python train.py --activation="gelu" --init_std_up=0.0218 --warmup_steps=200 --batch_tokens=16384 --train_tokens=119600000 --steps=7300
Each number is 500 + 50 x the weight over the matrix's rms, rounded and kept within 0 to 999. Layers, rows and columns count from 0. Numbers have three digits each.

# o: layer 3 attention output (transposed), 160x160, rms 0.104, rows 54-63, columns 0-79
# v: layer 3 attention value, 160x160, rms 0.117, rows 55-63, columns 0-79
# q: layer 3 attention query, 160x160, rms 0.133, rows 64-70, columns 0-79
# k: layer 3 attention key, 160x160, rms 0.125, rows 64-70, columns 0-79
o54:527481440553546511467462481506529544519502504548510576523471452451555536528507518451563541493468420496542445511477502484535420537504459458545534540481505456479549462547520515523573507503535490488543460460452491518486467474505461524499549458
v55:475509460435416539507539480447453486540478478522501533461574591452507568485427541554520519480509567515506534537475460471504422495497528465577496569543498582577536569510439477567568531490501536472443494473519383539550484546512451480459480467
o55:532504575525515524517486523542503496452496594468499474581507521516532517472562550429504545602516431477497506470515459560515512579456526607467470544440519492429443506444541523533451524473490520543523480546449546455445481479461492509497568494
v56:487481476517548471483406526595519515507515420455515526485487471522452462525505503480514539507501489519471525503483536503483540490477507544470510477498562416471462516558500531477540530530513522516575490479508496512560486547460409532547523494
o56:508458520540451448433507531479526498531468570546500433460472620523546530533569449452472496497523535495556476412583511438545528519600500483512505492456444556475508501499490533479378490466496504487541406495494535492515492479477554542447435462
v57:525440539457499528543456528489482447514546506545574388465531468528454531454482522490497476552612541524431518523489566486516497510528470477485509503584520506439534439523536484515530443495521451570530408481460481466517478515531588606453440507
o57:537563559532566521495516496552523518471484530491451528538405438436508518578492541475502532476428540458556495515498510533512548511480494484504537472527460433490434522490434552473513507526447480484481552501492515521545493533494445465540496462
v58:519484574439541533471498483534482478506504530494502507501561520540479514481461550443482561443494440549431493504527524511378520457466427494576507538561502552474508395488550458510518421536508465475458442530466572541431464522533569478517515560
o58:486440515517480450500521476448476481435538506532465523519516471496472419598544396553432461496551535533500447502458504522601507572558547498499529496489545520587433528544417515512433527515475585534445467468495483530537523525530429562520463535
v59:450449502527521450475431486490601540474440502496486459566519415453414449556434462536471478507450494469500556550556493515461528470511441425528443439513438460404553522522582471492522525453529588459465534521444490472556528448456467479580511516
o59:464536556449477495480511508508498506490659480497489513530557543490497518423577536523485502507530500494530454408472512502444495494506532526515546539553524512537449478499429487538489498581503477422522470440547482514450475444499450485477499467
v60:512517592488566529476486611464475535545501545510552518502467478514457520473539469439581436603505485565525447480555453535515491541495570450510511570571445549461439473457460541486583463512476479550461478578493493478573484482492523520433504514
o60:431473504493423556542446481521459518444474457505458498521591489391537485455542457592501568435482509525493489548431526532507509486432554472534539415530425475492511442484621501517480528487444463436526497507545437505489461575450528461584509493
v61:518490490458490485531509459404450528509528477456484495505441540550486535461517482533530458519433470530549521524477529487509505564458497607472493462458538508605548490401409456471477473464488516527623470532531414440471517487503513560509551462
o61:503527551476491570524513563566632432496519458553491466492486512496463506508516512511481499483524573481510506471406407526526505505519516434502481506476487504479466521545477543532484451508462494462437504437520475463507506462465553475582467462
v62:488521550516458417539527576568513521502471428463433540522497418607508548533563514464643446491424519531556450519577461498405508540578488514501561569449530486486479446502477472470532416475525516446483556568581462488468576489431451495461534533
o62:499460500495481530541481524481466467505484528522548494496483510510541535458421502569483498491499531484490563478460477512498477441456459468544567542528401502513457561585496555516459558473494523473536494430492539532511444486479528503497466462
v63:481467489547427520532517473397526558501537485505506458443471479458518496432499474531447462493475524537498469468528482524505514572501448522530489499496540489494557480468480503516469500532453446435536520498499485538530557446496528529416447442
o63:470553534434563572472444510509418548450488517538470485500596538537469510545443494525533496525535512483468454521484504526490474507415521492569553553426441529449470536534459503563487507479534520534417518488482509445547496513491545432479522498
q64:491512390498448570482452521514559602510577525543480512383478511499485441456420508489577596443514468566495416521452545563479582588506471599452438457504515400530606551423487467529475566513440463504432478498500465533499428526584489455502541566
k64:527470525480450466533502397460503470538484614534480472464488574515411589554645466507433491463582478542451495484471538419476552448359521515398461457478596525413524422536412495520532519485494559475446511565475569494587536550497448471552419463
q65:582424413538452402518477576490542463563625497544445514474584467440446514439610467472617550503577531369518346538545447547544582537529596536464423518483432434490515497463542401411524542535528451566428492436507483548420529502530415617541406538
k65:511433568472486518607426584384472437520467486458462538581504498517439501478505570487520531543507534502509546506461551574475518585515481366571440509520530464526502448411484501524405519528488504519538462410437494416443551535580508555497524491
q66:459567491629488595419449499465468551491505466388373448496553518568461493593396443438442471515522576566458519490498526492503564482512505467524419536513578572484540533442523585437453507545456578431406521464478409485546524457515533475426601457
k66:421531486560499534450426487566488467485489515466507451470513505590417540565507499560510455495524490545578438485458505501490432450469503539494497497540488508474526469583396555479583510467447528493447502478492599579440600517447506535527388496
q67:502460526390518459517557411535531450625483557416497508538438539468602442618562483394454459608576503479483468591621516519489389471553442490495378459378452511489358632455524572501507524425605398526460525527424507509453540387563580539498523573
k67:463445427564501476627439572597429435510430558377503552483509328441493530466446517514427524528517525562540556488581481574350450486667549471558456512516607557512507562526524579470544579500442481502563483526528541557525530453581656550482506534
q68:455587508425501518502427449501472419564531498511588380491542382636609466468542594408507511591454480500469482538623540552520588482509564485477513558567567449524620556485504512568453537493495437410477436464531463474544437472480415522528659483
k68:552500500503551559459478427536448671473650504544560356446431528619490419501541508657483530575437491513422510514450467520480507428499521499468540577468543466524508548486465433562502472412538505532547453485532582366529424534479621521526476487
q69:478406513432637446444561501396609459485470487536494508502571430539555490421515426397443463488595563561554472558538516483504363481494519569488480524525473556514507485533472459542579565427450482565486529443588429511354500548535340455511450601
k69:541436574499500466429553505408524402513544372584530523423535430417546452567413427446444504497505564384430670601586494463553577568405466568462516505452589621466549513557534624493526494407557489567561554492607483463550515501488512505510497452
q70:541498543536463502569512463610417488509456441549508443547495557495506485567541537462563452573464531561412531409591458478463469526455459513506464511544405598449496476565565469566514435439547477612585527496436577501540525506432471532426533430
k70:464562545472476478568444510471486567405471465481587496551487432505457520428466524501577561569412474518524537473533574601470494541553412444513485527480452423536428441481478497572430558491468458461531458442523435423502478569503520562466514513